config.toml
n_layer = 9
d_model = 160
n_head = 5
n_kv_head = 5
head_dim = 32
d_mlp = 640
vocab_size = 8192
activation = "gelu"
norm = "layernorm"
norm_place = "pre"
norm_eps = 1e-06
positions = "rope"
rope_base = 7070.0
rope_fraction = 0.5
qk_norm = false
attn_scale = 0.177
bias = "none"
tie_embeddings = false
parallel_block = true
init = "normal"
init_std_qkv = 0.0507
init_std_o = 0.0629
init_std_up = 0.0725
init_std_down = 0.0725
optimizer = "soap_variant"
lr = 0.00955
weight_decay = 0.0
lr_head = 0.00743
grad_clip = 1.0
warmup_steps = 200
schedule = "wsd"
decay_fraction = 1.0
decay_shape = "sqrt"
final_lr_fraction = 0.1
batch_tokens = 65536
seq_len = 256
doc_mask = true
train_tokens = 289800000
steps = 4422
dataset = "wikipedia_en"
Each number is 50 + 12 x the weight over its row's rms, rounded and kept within 0 to 99. Layers, rows and columns count from 0. The size before them is the row's rms in percent of the matrix's.

# q: layer 4 attention query, 160x160, rms 0.0491, rows 0-49, columns 80-119
# k: layer 4 attention key, 160x160, rms 0.0498, rows 0-48, columns 80-119
# v: layer 4 attention value, 160x160, rms 0.0535, rows 0-31, columns 80-119
# o: layer 4 attention output (transposed), 160x160, rms 0.0632, rows 0-31, columns 80-119
q0 074:72 44 48 44 39 53 72 58 47 76 53 45 57 51 37 39 24 56 37 56 58 40 67 45 61 51 41 43 50 55 50 60 43 75 41 36 55 48 31 58
k0 073:59 45 46 44 42 60 25 37 48 40 33 63 42 63 68 45 26 35 60 53 49 45 34 53 41 47 60 66 47 64 46 32 44 32 59 46 44 50 42 52
q1 085:33 60 31 28 49 47 40 39 40 49 67 42 54 47 60 52 50 42 46 41 44 51 40 49 45 44 32 47 57 46 51 36 46 30 38 28 57 26 63 43
k1 072:46 37 47 50 52 70 57 75 48 44 40 50 44 33 38 62 72 63 45 70 38 34 53 54 42 52 40 54 42 51 49 63 39 66 58 56 47 66 80 56
q2 058:42 53 40 48 52 52 40 32 44 56 37 41 65 53 48 75 40 42 74 42 41 28 68 50 20 47 58 42 47 10 63 47 62 23 35 58 34 44 29 50
k2 067:43 32 36 57 30 66 57 62 82 52 47 51 58 40 47 42 40 64 60 59 53 53 73 69 63 49 34 60 34 18 34 43 58 52 58 49 63 76 50 35
q3 097:50 42 61 73 54 40 54 56 52 51 37 72 36 63 37 39 57 47 48 45 70 31 40 43 41 51 50 65 49 31 34 55 46 48 43 89 41 54 14 46
k3 095:50 58 40 48 41 38 51 30 53 43 49 32 60 51 58 29 32 37 86 39 54 53 40 53 56 49 54 45 32 60 42 59 43 38 37 65 36 53 41 48
q4 083:69 41 58 59 57 52 64 63 34 21 53 47 45 71 43 25 48 41 56 46 51 56 45 42 55 36 44 44 48 73 47 54 20 57 40 55 43 68 37 37
k4 099:47 65 55 58 37 47 51 59 57 69 61 51 51 54 65 61 65 29 42 36 53 52 52 49 68 63 60 58 66 42 58 52 51 59 39 44 62 34 66 45
q5 103:63 73 37 31 46 47 51 64 52 39 72 43 64 39 70 27 40 44 41 54 46 51 38 49 74 51 49 44 61 73 46 50 43 61 45 37 49 55 65 67
k5 098:60 42 60 52 35 58 65 67 37 40 77 52 53 56 40 56 51 63 40 17 53 66 60 56 59 43 65 49 63 50 75 63 52 58 56 46 46 39 78 57
q6 095:71 61 53 52 59 60 51 86 63 35 67 53 54 66 58 26 37 48 35 48 41 63 49 67 53 48 35 47 66 83 49 64 26 68 45 56 44 62 72 46
k6 130:56 36 60 32 56 47 49 51 41 57 68 48 64 43 73 55 59 39 14 36 49 48 41 57 61 62 52 69 58 73 56 47 60 56 51 31 56 44 68 57
q7 104:60 77 45 40 32 57 43 59 49 37 63 26 69 45 53 37 30 48 63 62 43 69 54 57 67 49 43 43 62 73 33 46 42 58 48 38 48 56 76 37
k7 093:44 71 43 59 45 46 46 57 63 52 72 39 34 39 61 35 49 43 50 62 47 62 38 55 67 53 63 46 60 45 36 60 72 33 79 62 64 33 42 59
q8 093:56 48 60 26 59 51 45 40 34 38 64 53 45 68 51 45 48 60 48 66 61 59 33 67 62 68 41 40 59 89 46 41 43 41 57 44 34 36 36 61
k8 140:39 49 35 57 62 69 44 50 66 30 52 34 39 54 50 44 59 58 48 46 54 29 51 57 42 42 44 52 44 39 40 57 58 42 60 54 53 76 25 52
q9 161:28 33 41 67 61 29 43 35 59 65 29 72 34 51 55 65 41 44 67 52 73 29 49 42 48 55 40 57 54 28 54 50 68 57 53 60 62 49 41 58
k9 116:37 52 42 50 32 56 53 51 61 43 37 57 25 53 38 79 55 53 36 52 44 45 44 62 23 25 40 39 42 26 50 53 48 64 47 59 44 49 47 23
q10 108:46 48 42 63 56 42 42 67 41 63 60 80 51 29 63 35 61 46 63 49 47 62 41 39 47 54 60 57 42 46 53 50 52 47 43 62 38 62 24 37
k10 117:38 39 44 44 59 55 43 41 31 49 78 52 44 30 69 25 65 65 53 67 48 52 52 43 55 49 52 47 51 67 72 57 59 22 48 46 45 50 47 62
q11 112:62 32 67 62 67 48 50 46 47 50 41 39 36 52 53 39 40 51 70 52 38 38 52 66 49 65 76 42 61 53 17 33 25 59 39 58 63 50 59 62
k11 114:66 50 60 48 60 49 49 73 55 63 59 68 48 54 65 29 67 54 55 62 38 51 53 44 59 61 83 41 31 41 31 51 41 55 48 49 47 25 48 31
q12 119:61 57 51 31 42 56 41 33 36 49 55 38 44 67 51 47 41 41 69 54 66 53 60 67 69 50 36 34 55 68 44 38 51 58 52 64 49 38 47 58
k12 126:55 51 78 37 48 58 50 38 71 53 43 58 58 44 58 70 55 62 46 59 63 57 56 51 51 40 49 36 61 53 44 56 45 73 34 52 35 36 62 43
q13 125:48 56 38 46 34 38 53 47 41 45 49 62 29 48 55 16 56 43 38 44 47 38 31 52 63 62 59 43 54 59 39 47 35 40 61 66 54 73 31 73
k13 128:63 82 60 44 53 52 41 42 29 31 38 70 39 58 35 18 67 58 70 39 54 41 48 48 52 50 60 48 47 44 44 36 53 54 49 65 46 42 34 63
q14 112:38 35 69 45 44 40 52 38 73 40 31 59 36 37 21 62 44 33 61 42 62 53 44 51 49 44 35 44 59 76 40 53 54 62 62 57 48 20 46 35
k14 124:52 51 66 61 25 59 55 55 65 63 55 67 40 49 56 44 38 51 36 51 41 53 53 60 25 60 48 44 61 46 68 55 46 45 43 36 44 57 44 42
q15 121:35 46 60 48 67 54 43 32 46 52 43 59 55 42 39 58 58 46 64 56 37 43 45 51 62 71 55 63 55 52 52 47 50 47 37 49 49 48 54 28
k15 117:52 45 50 29 57 66 56 47 45 54 51 48 52 47 31 63 26 70 48 61 43 54 54 58 41 76 58 31 35 54 49 55 77 52 40 46 31 79 47 52
q16 117:34 44 34 35 61 53 49 55 51 41 59 33 60 55 66 66 53 24 34 63 45 79 31 67 44 68 57 32 51 50 66 59 68 51 49 67 40 32 47 79
k16 127:31 70 65 60 57 51 44 63 49 56 58 37 60 42 51 43 46 17 34 40 42 49 58 72 54 39 44 32 58 59 68 50 53 58 60 44 46 34 46 61
q17 104:49 50 69 48 59 30 49 58 50 53 44 55 56 61 32 41 47 48 60 56 55 44 39 39 60 90 48 64 58 29 43 63 76 42 49 33 59 32 21 61
k17 114:35 58 43 54 66 27 77 52 55 75 61 53 60 55 28 55 37 66 66 19 53 59 45 50 27 45 46 75 57 36 48 36 86 50 21 52 71 42 33 64
q18 131:32 63 37 47 45 64 44 54 45 53 57 51 76 53 57 63 47 43 51 51 35 53 57 51 46 58 35 54 39 44 45 42 39 60 43 28 67 58 56 28
k18 131:42 41 41 45 36 52 62 46 65 22 62 40 59 54 34 63 36 56 49 58 55 48 45 53 52 46 52 65 52 47 45 69 42 44 37 49 60 33 34 31
q19 125:66 49 76 66 38 40 58 42 42 55 62 29 41 77 40 45 39 51 58 45 67 43 50 33 60 51 58 39 40 49 46 56 47 42 58 56 47 50 50 49
k19 133:45 50 51 58 43 38 44 47 22 66 40 47 43 56 45 58 62 43 56 37 52 39 69 41 44 75 41 41 43 46 70 41 45 52 68 40 56 68 49 57
q20 119:43 68 32 30 54 63 35 51 54 54 54 46 61 46 58 43 49 54 42 45 20 71 56 56 44 38 43 53 52 64 43 53 35 41 48 31 44 36 70 36
k20 120:53 35 29 27 40 54 46 61 35 34 51 49 57 33 44 38 32 58 48 64 50 58 25 55 79 37 35 57 48 45 39 53 43 66 55 36 53 73 50 50
q21 131:38 51 48 25 61 62 59 52 61 22 58 54 55 61 50 82 70 48 49 46 23 54 49 67 33 65 37 62 43 50 43 52 55 53 71 51 55 43 66 34
k21 135:54 64 36 25 56 47 55 65 50 37 45 52 56 41 44 54 66 46 46 37 43 59 65 53 27 52 57 54 42 52 42 49 49 35 71 47 52 41 48 54
q22 121:58 54 39 68 50 31 80 59 44 62 31 70 38 52 69 29 45 52 50 46 65 33 52 33 53 55 61 34 51 50 53 54 57 62 42 57 48 51 45 47
k22 124:61 41 31 73 72 35 71 45 36 54 58 42 48 48 63 35 60 51 48 47 45 44 47 43 48 61 62 64 62 66 60 37 30 67 49 25 59 41 60 54
q23 110:64 62 45 45 52 62 41 47 48 51 47 53 43 32 34 41 63 46 46 47 44 37 35 39 75 57 61 73 52 68 47 46 59 35 55 40 43 67 52 23
k23 115:62 56 62 49 35 53 44 40 36 68 51 65 37 47 38 53 43 51 42 47 61 43 33 55 62 55 52 49 42 61 27 54 46 70 53 41 46 29 50 37
q24 130:52 54 49 51 49 37 34 54 42 46 53 49 42 59 41 82 59 61 45 66 42 44 37 40 45 19 50 58 54 42 44 45 45 57 39 45 75 52 66 68
k24 138:63 57 47 50 53 85 42 52 32 65 39 47 66 59 40 37 45 71 42 70 23 51 45 66 36 30 33 44 43 49 60 63 42 35 38 26 59 60 57 23
q25 108:54 47 48 64 53 45 35 64 44 29 42 35 45 38 60 64 38 61 30 51 38 62 46 64 32 43 71 39 29 52 46 43 63 54 63 57 57 44 62 37
k25 122:72 57 37 46 53 50 43 72 37 41 73 23 55 63 31 35 46 46 33 52 39 28 57 56 58 54 52 60 27 42 52 44 63 42 85 68 64 46 61 43
q26 120:49 67 48 30 49 62 63 71 63 40 54 70 35 34 52 64 32 36 39 57 55 49 54 62 50 51 46 54 49 64 52 41 65 53 54 46 75 37 60 35
k26 133:51 53 26 52 43 53 50 65 53 24 46 73 45 47 44 49 66 38 65 66 52 27 59 61 63 39 53 52 53 58 40 64 45 29 47 61 58 55 53 59
q27 147:64 57 52 68 41 41 65 54 48 58 48 47 41 32 67 22 31 47 57 57 40 43 40 18 59 48 48 53 55 51 43 51 47 46 53 36 49 51 55 55
k27 140:59 39 45 57 58 35 71 21 33 62 28 67 32 43 38 29 45 38 77 56 49 54 80 56 53 53 30 70 57 56 43 37 46 51 65 38 40 24 54 53
q28 121:28 55 50 49 36 49 50 50 53 52 57 45 51 39 53 45 78 37 52 61 59 47 31 45 49 44 26 45 62 29 44 52 57 54 48 47 85 55 44 54
k28 130:36 47 42 42 39 53 35 52 59 58 52 54 50 43 61 44 64 47 70 44 49 62 39 48 31 45 47 50 38 26 46 40 57 59 60 30 67 55 41 54
q29 110:53 50 66 51 38 58 44 71 40 57 62 47 29 70 41 32 52 55 73 35 54 32 57 55 44 62 45 38 67 53 54 53 32 63 49 50 27 54 44 56
k29 116:57 50 43 45 49 56 37 74 43 54 61 44 31 43 39 38 21 57 70 41 46 56 60 61 39 72 32 60 39 69 56 29 37 37 38 54 37 34 66 54
q30 116:70 81 52 62 70 86 49 35 71 35 46 56 44 51 37 56 44 48 37 45 46 18 50 52 32 36 47 51 69 40 55 54 59 47 52 78 51 58 53 37
k30 126:44 70 54 50 45 72 43 59 72 32 57 41 43 44 42 27 63 65 45 49 41 59 34 82 38 37 43 51 41 50 49 45 57 62 55 41 37 53 50 41
q31 127:54 40 36 63 54 49 60 46 54 41 52 42 48 71 46 38 49 34 51 59 57 35 57 41 79 44 46 65 51 45 52 32 42 34 48 46 53 48 45 45
k31 138:44 48 56 58 63 48 47 57 66 51 61 48 55 70 31 50 36 57 56 28 47 62 37 63 59 54 38 66 43 53 47 60 58 44 42 41 57 41 71 35
v0 083:64 64 39 40 52 72 52 37 48 70 55 58 37 59 42 21 46 65 67 55 48 54 52 35 55 45 65 53 66 49 33 43 31 78 40 50 42 38 34 74
o0 080:56 45 56 36 39 60 48 39 42 61 54 53 54 52 40 61 56 55 75 74 36 57 37 43 37 24 41 39 33 62 47 45 42 68 33 37 48 29 60 42
v1 075:25 47 40 37 55 65 38 35 64 46 57 39 21 47 47 39 51 64 49 60 53 69 33 30 38 40 53 51 62 46 29 53 57 43 39 65 58 52 56 27
o1 079:39 52 36 67 51 43 19 47 60 25 34 57 39 57 64 49 61 47 30 45 54 48 35 66 58 34 56 46 59 38 58 38 52 66 50 83 37 56 59 29
v2 089:51 69 34 52 53 51 44 51 47 45 30 24 40 55 28 43 73 53 61 75 50 56 46 72 39 50 42 29 52 48 56 43 27 59 30 62 39 54 46 41
o2 089:48 43 40 67 49 31 47 45 64 67 55 57 59 34 43 48 25 69 66 60 61 49 52 24 43 46 45 63 54 67 34 38 51 54 46 33 45 35 55 40
v3 098:37 54 54 48 62 63 46 62 62 49 48 35 56 45 53 57 61 52 28 52 43 44 56 48 25 58 58 49 41 26 49 38 30 50 48 34 47 45 48 23
o3 095:49 53 47 62 60 36 48 68 46 57 43 59 32 42 25 43 46 56 65 49 66 57 38 53 28 58 67 62 51 47 59 52 44 41 59 49 18 65 39 81
v4 089:44 61 67 51 74 28 73 45 65 60 68 73 51 36 48 63 53 45 40 65 37 53 63 35 37 50 64 57 37 61 53 32 45 38 42 41 46 31 55 55
o4 097:59 41 39 36 56 36 48 50 53 60 74 41 38 67 53 72 25 56 43 51 46 62 71 48 55 63 41 44 36 59 47 65 41 62 26 56 18 61 47 55
v5 102:72 56 47 32 49 53 52 49 65 65 49 39 26 59 43 43 52 60 78 65 37 52 40 40 41 51 63 61 42 56 44 54 60 55 29 43 31 83 37 45
o5 096:53 60 37 36 39 49 46 30 49 35 62 50 40 09 56 47 65 46 54 40 41 49 43 44 52 42 50 40 57 51 46 45 55 57 57 41 45 41 44 41
v6 092:64 64 37 51 47 47 32 45 30 42 44 57 35 70 34 40 65 49 58 34 56 73 50 46 47 53 46 49 48 49 71 57 49 40 52 36 57 44 62 49
o6 087:52 46 30 60 52 56 38 44 52 50 39 78 39 39 31 55 41 48 55 69 37 47 39 33 50 48 19 49 29 68 68 52 57 59 40 49 55 40 48 28
v7 089:56 50 79 45 51 47 56 36 44 49 61 69 35 40 55 37 47 25 65 52 70 35 70 40 49 58 55 53 61 49 41 64 37 73 40 47 48 46 47 67
o7 090:60 47 31 26 46 44 65 54 50 50 55 67 26 51 60 44 53 46 41 79 56 41 72 50 29 46 39 58 55 42 57 39 40 43 37 31 58 56 64 59
v8 086:68 53 33 56 42 47 45 47 55 56 47 43 40 47 37 44 25 46 29 58 62 48 53 43 52 41 44 48 54 42 42 30 54 63 49 58 64 48 53 54
o8 084:45 38 46 40 42 51 52 51 72 35 36 72 55 46 49 47 70 31 55 34 52 50 24 31 45 50 37 71 47 30 52 37 65 49 48 36 45 52 68 36
v9 102:65 70 46 47 60 60 43 32 44 73 76 47 36 33 67 51 59 29 47 53 63 33 50 42 46 46 47 54 31 45 49 46 57 49 47 33 33 54 49 70
o9 102:72 53 26 47 60 82 27 70 58 65 63 51 48 41 37 63 50 31 51 59 68 71 50 57 37 86 52 66 33 43 41 40 28 66 50 50 55 69 76 63
v10 092:49 81 41 49 44 63 48 32 53 70 52 50 45 49 45 52 55 40 46 42 53 51 62 55 50 60 47 37 32 55 72 53 74 57 39 53 72 74 47 57
o10 089:55 43 49 53 71 86 54 37 36 60 59 47 68 54 51 33 49 40 47 47 45 56 57 72 35 60 70 61 36 61 39 52 56 44 70 52 50 63 46 57
v11 085:54 38 71 42 50 53 71 48 51 56 46 58 65 69 51 47 66 57 56 32 59 72 37 49 54 50 38 42 52 57 51 43 39 36 55 39 49 45 36 41
o11 086:69 33 58 41 37 57 42 48 51 47 38 69 54 45 53 88 41 46 54 38 53 64 45 39 63 32 48 42 62 67 40 41 65 47 76 40 47 51 53 47
v12 086:20 61 53 36 47 36 36 48 37 53 68 50 53 59 58 48 36 59 48 39 56 40 59 71 37 35 67 51 46 33 47 62 52 47 31 55 54 60 62 42
o12 089:95 60 30 34 50 39 40 38 53 30 49 54 62 59 42 71 51 55 62 59 37 42 45 61 55 51 68 54 68 50 48 33 56 55 46 41 52 74 66 47
v13 091:36 54 61 53 55 33 48 63 45 46 70 44 41 38 65 58 43 46 32 65 32 34 65 46 36 52 55 45 44 30 16 65 35 57 51 71 57 71 56 57
o13 090:45 51 71 40 42 52 44 54 46 28 74 69 46 39 66 49 79 50 58 79 70 55 35 66 67 61 71 51 65 56 44 49 40 47 53 60 64 38 43 45
v14 087:42 58 45 48 45 38 41 47 31 44 41 48 60 30 44 38 28 46 40 79 45 59 43 60 47 46 74 33 56 46 36 67 29 46 58 46 45 31 48 55
o14 090:43 31 64 50 44 58 53 41 40 47 67 51 72 63 42 50 40 37 54 55 55 47 56 62 39 61 34 58 24 41 23 38 38 55 50 36 38 35 38 52
v15 088:48 49 53 43 68 42 46 39 47 70 42 55 34 53 40 54 45 42 54 36 66 57 68 68 64 47 38 49 53 47 73 48 57 30 62 39 52 45 56 51
o15 089:50 43 54 57 62 57 67 33 38 57 41 70 34 20 48 68 35 45 68 37 57 47 48 43 43 42 65 63 71 32 36 79 83 60 59 53 75 48 34 32
v16 079:63 34 27 39 44 44 46 59 74 51 47 42 74 49 36 50 54 50 53 36 37 49 55 50 55 67 51 51 62 34 50 44 43 63 46 60 41 33 36 56
o16 081:55 61 63 42 34 33 67 56 56 53 31 49 59 58 46 37 24 53 55 36 56 65 57 51 75 48 58 29 42 65 29 45 35 55 58 45 37 62 40 39
v17 095:43 37 30 52 68 65 45 41 74 52 74 38 58 59 55 54 56 59 38 43 65 43 61 52 58 56 66 44 34 63 50 50 58 51 39 70 52 40 52 44
o17 090:57 67 32 79 47 41 64 65 33 55 57 61 56 58 54 50 75 39 57 48 51 61 50 53 55 54 42 66 67 42 50 53 55 44 57 49 59 76 43 47
v18 087:30 54 48 48 55 23 43 45 14 63 43 63 57 36 56 47 50 45 33 47 31 50 73 32 45 55 50 51 58 44 43 43 39 38 51 56 84 33 55 49
o18 091:64 60 50 38 54 54 52 54 51 50 59 38 46 66 52 55 34 40 42 52 50 32 60 38 45 52 52 38 39 47 49 74 33 58 55 45 37 47 26 57
v19 091:45 60 43 56 30 61 25 46 32 39 60 42 30 74 30 49 48 55 36 46 50 41 52 60 55 61 54 47 54 63 52 39 40 39 51 59 51 63 73 60
o19 095:34 52 39 64 44 39 50 50 32 31 62 61 48 38 43 69 53 54 60 60 16 33 47 37 48 51 46 54 58 57 36 46 31 48 31 41 55 46 51 39
v20 086:51 54 43 49 57 48 28 37 65 39 52 49 59 59 44 54 74 48 32 33 54 42 57 46 36 67 50 47 61 51 21 50 64 34 48 58 47 57 29 54
o20 087:62 25 50 53 50 60 47 57 62 57 27 65 83 24 63 50 46 53 46 37 27 63 69 55 37 49 43 34 66 44 68 36 60 35 61 38 35 45 62 38
v21 088:48 37 35 51 41 52 59 31 63 81 44 64 38 39 54 57 50 40 50 33 45 50 34 46 63 50 49 39 65 71 38 38 56 56 46 49 46 26 56 40
o21 085:31 51 36 57 36 42 63 39 50 65 58 43 43 71 39 50 41 60 52 49 64 46 77 60 60 55 49 39 57 64 54 59 56 40 61 27 32 68 69 47
v22 083:43 77 74 41 62 24 57 48 50 47 68 59 66 43 30 58 66 71 40 34 31 57 47 38 52 50 45 40 43 67 56 64 52 66 56 32 47 29 62 66
o22 086:45 51 26 51 54 52 60 40 68 52 48 76 28 69 41 66 58 37 48 52 40 47 59 49 40 52 50 50 50 44 42 49 54 39 51 45 72 29 51 57
v23 089:58 39 52 55 66 39 53 47 37 62 82 51 62 57 62 53 35 34 47 56 43 48 60 49 37 65 57 30 33 41 40 50 31 54 53 42 43 34 32 69
o23 087:69 62 35 60 45 52 62 55 48 51 54 62 54 50 50 39 25 53 47 78 58 44 47 41 56 54 55 46 37 32 27 32 19 40 52 28 63 67 66 34
v24 090:45 37 19 78 35 45 65 61 27 68 51 53 52 52 34 41 58 65 66 63 36 47 47 59 55 52 67 66 69 32 31 35 47 40 49 56 48 30 53 43
o24 091:68 39 23 50 58 72 39 48 60 50 62 25 50 65 44 38 66 61 50 42 52 40 41 60 48 41 26 46 60 50 43 38 24 53 52 52 49 25 52 39
v25 092:59 46 37 58 42 64 40 78 42 39 80 40 40 48 41 48 51 45 13 52 59 57 57 47 52 62 25 47 46 34 42 63 43 37 26 50 58 44 62 57
o25 092:58 46 53 65 42 62 41 53 52 58 58 34 33 52 65 44 29 56 36 51 83 37 41 36 46 51 49 39 59 37 31 44 44 78 47 39 33 48 52 47
v26 085:43 42 80 55 64 55 61 59 53 37 43 40 52 42 13 58 30 31 61 52 67 54 61 56 41 29 54 53 49 42 62 36 43 61 44 36 39 43 46 62
o26 087:49 55 44 48 60 48 50 49 46 63 61 39 53 36 41 69 28 46 44 50 47 62 73 56 57 61 46 58 71 38 57 65 72 49 61 46 44 50 44 43
v27 091:56 60 57 43 43 60 67 58 65 50 42 52 55 49 31 66 36 57 60 48 65 57 58 46 63 56 22 65 41 51 54 45 24 68 53 31 43 24 46 59
o27 089:42 64 59 50 26 36 46 59 65 66 60 50 33 55 56 48 29 63 46 62 49 48 35 54 60 78 35 62 60 70 29 37 37 60 54 65 33 47 37 64
v28 084:61 34 39 52 30 42 48 40 42 56 37 62 51 42 37 42 53 58 44 41 61 49 58 40 50 64 39 71 57 71 38 25 41 44 59 45 54 37 73 34
o28 087:57 44 62 53 50 49 48 34 53 42 49 43 36 58 40 61 61 41 69 30 54 19 49 49 26 55 47 49 48 55 54 37 38 52 24 70 37 75 38 54
v29 090:52 34 63 51 59 65 66 56 55 43 50 55 51 33 59 65 39 44 45 43 40 40 66 40 47 61 58 43 35 37 43 47 49 59 51 33 58 64 28 61
o29 088:61 70 56 47 60 55 40 72 41 63 40 49 65 54 46 56 53 44 47 40 37 60 51 39 40 73 67 40 39 47 61 21 41 54 50 29 54 73 45 56
v30 084:42 42 46 46 41 55 39 42 75 79 72 44 61 49 37 39 47 29 53 50 57 38 62 56 18 48 62 43 48 38 50 60 72 28 44 60 52 77 62 49
o30 089:62 64 59 68 43 61 45 51 60 41 56 37 55 52 54 65 36 46 52 46 48 42 45 44 73 68 42 59 66 40 62 62 51 59 56 46 33 30 58 67
v31 098:55 60 38 60 60 56 66 72 38 73 50 44 52 55 53 39 42 69 61 42 56 55 33 76 33 54 50 63 59 68 58 71 30 33 49 42 48 39 51 63
o31 097:60 46 44 68 66 75 31 68 43 63 69 26 48 69 58 55 58 76 61 37 42 51 57 43 72 45 26 36 52 47 45 55 46 39 56 40 54 42 43 51
q32 075:47 51 44 55 54 29 41 76 66 67 57 65 57 46 62 22 55 36 40 57 50 56 58 47 69 48 53 61 63 69 51 51 58 40 39 43 43 72 71 54
k32 090:44 53 51 67 45 55 51 30 58 51 43 70 19 58 61 83 53 63 37 44 57 47 46 50 34 61 45 47 49 45 52 58 45 72 63 35 54 46 44 48
q33 083:43 56 69 44 47 56 40 41 48 31 45 33 53 53 51 26 25 55 69 61 59 57 43 50 26 48 54 38 53 59 36 36 50 55 58 32 41 51 72 52
k33 093:47 54 60 46 60 69 64 56 61 44 40 49 46 33 46 63 44 33 55 64 51 64 37 24 67 57 53 56 46 57 66 54 57 68 46 55 62 55 34 41
q34 105:57 60 64 58 57 40 44 44 52 42 44 51 39 65 53 53 71 42 66 31 50 54 38 43 57 52 65 45 29 22 51 60 44 49 57 61 51 36 31 47
k34 100:34 60 53 40 21 40 55 41 56 31 72 35 53 39 59 59 56 43 28 60 50 29 54 54 67 54 48 48 58 59 70 57 56 55 26 40 32 39 51 52
q35 076:37 32 46 54 54 24 60 42 54 43 74 57 52 67 49 49 50 38 51 49 61 68 17 30 47 44 53 49 49 76 39 38 31 57 40 48 70 60 58 53
k35 099:34 66 51 66 46 40 58 51 69 66 58 44 52 40 54 35 66 14 56 64 53 55 48 50 49 44 46 58 54 50 65 62 15 56 46 63 64 52 27 55
q36 094:55 33 19 54 48 47 46 55 68 45 57 51 56 37 45 61 60 40 37 64 62 51 36 57 63 49 63 51 63 55 55 56 45 54 53 42 65 70 52 54
k36 095:65 62 43 60 74 69 39 62 34 44 60 43 54 47 46 51 68 53 54 58 41 58 32 35 78 52 59 42 31 43 46 49 41 74 36 47 61 38 45 53
q37 085:44 41 71 37 62 65 47 68 69 55 45 53 44 44 50 60 38 52 61 70 62 43 85 63 35 50 66 45 67 42 51 52 65 59 51 71 27 57 60 52
k37 100:43 48 40 55 25 60 36 44 52 66 50 52 53 41 34 70 52 49 55 61 38 52 28 60 38 51 61 59 56 32 34 41 56 59 59 28 47 45 39 64
q38 091:44 50 47 48 31 51 28 26 49 83 68 52 74 58 60 33 57 54 67 62 71 27 58 52 61 38 39 60 69 47 60 59 50 62 56 47 55 54 31 63
k38 097:57 30 42 30 39 65 22 51 54 35 65 45 42 61 43 61 51 49 59 55 51 30 53 63 55 60 42 43 69 48 70 49 54 54 44 47 60 38 41 45
q39 080:57 59 55 47 50 58 52 60 50 43 33 63 56 47 82 48 48 57 66 48 37 48 52 48 52 27 63 71 65 77 37 42 62 45 60 25 34 31 65 33
k39 087:38 50 53 28 67 70 57 54 51 30 51 44 67 46 47 55 45 69 55 59 74 50 43 56 54 43 38 66 56 68 53 47 43 64 68 68 51 65 62 52
q40 093:34 43 69 44 64 50 44 52 52 54 37 49 43 52 33 62 61 56 61 50 55 40 67 56 41 64 64 63 51 42 28 58 74 63 47 72 43 45 63 29
k40 075:43 76 60 71 58 55 58 79 35 59 58 41 42 56 47 54 72 50 43 37 39 57 51 64 45 45 56 50 57 56 53 63 48 52 39 42 58 63 32 33
q41 080:39 46 82 62 47 53 66 52 38 62 60 49 64 60 38 38 43 68 29 37 53 49 52 55 33 51 52 41 37 45 47 55 43 35 41 47 37 63 34 26
k41 101:29 54 72 29 48 37 45 53 41 56 61 32 31 32 51 57 56 42 41 40 65 60 44 23 45 59 50 32 43 68 58 33 26 39 39 38 62 61 52 44
q42 089:37 80 61 49 41 43 55 67 38 57 31 34 64 63 36 45 33 53 50 61 07 47 59 60 38 48 63 59 35 47 50 52 45 48 47 62 46 51 55 43
k42 093:41 52 61 56 30 68 54 49 82 55 46 55 49 74 38 28 46 39 60 55 48 40 55 45 52 62 58 67 51 61 44 54 50 60 37 48 35 27 64 41
q43 095:63 58 63 62 59 45 58 60 53 70 39 65 61 52 53 30 63 62 39 48 32 55 49 31 58 52 71 58 45 43 53 52 33 43 30 50 38 47 42 51
k43 085:73 42 42 63 58 37 49 30 58 29 47 57 35 43 62 44 53 51 51 45 68 63 61 35 59 37 70 60 48 57 68 58 40 34 38 50 30 42 53 41
q44 097:57 51 41 56 46 39 40 50 67 64 46 26 46 56 58 48 52 48 50 48 70 63 50 53 35 53 59 63 38 50 57 52 55 73 48 34 78 46 53 67
k44 085:55 52 59 44 44 51 52 61 51 75 28 59 59 58 57 37 53 49 52 34 33 40 80 38 53 49 50 50 50 60 20 44 68 51 60 56 47 30 62 56
q45 089:62 40 61 67 66 54 49 39 51 43 42 55 44 58 32 34 52 48 73 79 62 37 42 59 47 55 40 56 30 30 25 46 46 43 65 54 56 52 60 60
k45 091:50 63 25 43 54 58 55 52 50 56 50 50 53 38 35 56 59 45 34 60 49 57 45 55 43 61 31 46 81 85 60 58 59 42 61 30 53 65 38 62
q46 089:48 43 64 60 63 72 55 45 51 58 63 27 51 38 63 54 47 65 67 41 51 43 61 54 53 41 58 57 67 38 39 38 79 50 42 33 53 70 45 62
k46 085:42 43 38 27 63 41 43 37 49 53 46 67 39 29 48 27 53 29 44 54 63 39 56 27 53 46 48 64 40 39 38 70 61 50 51 43 54 37 48 47
q47 093:60 48 48 70 45 50 53 59 56 58 42 71 37 61 77 22 52 65 54 53 41 58 64 72 54 68 47 43 60 39 50 60 62 73 42 37 33 55 47 35
k47 089:65 42 41 64 47 62 64 50 46 57 42 56 67 56 51 44 43 36 20 41 40 52 56 25 39 43 80 47 49 69 47 53 31 46 42 57 39 58 46 57
q48 092:56 39 48 55 20 33 58 38 55 41 67 38 69 56 43 41 42 57 46 66 49 73 22 47 81 34 36 57 41 53 58 45 56 77 65 50 64 51 48 59
k48 091:57 47 44 63 58 76 54 61 57 36 33 49 57 54 45 62 44 43 60 55 46 44 42 36 61 20 47 42 39 60 44 54 48 33 55 48 68 29 72 52
q49 097:43 55 57 64 33 64 33 82 57 38 80 43 46 46 47 62 56 58 49 45 58 36 51 40 57 35 51 59 60 50 47 55 64 48 48 35 58 44 33 54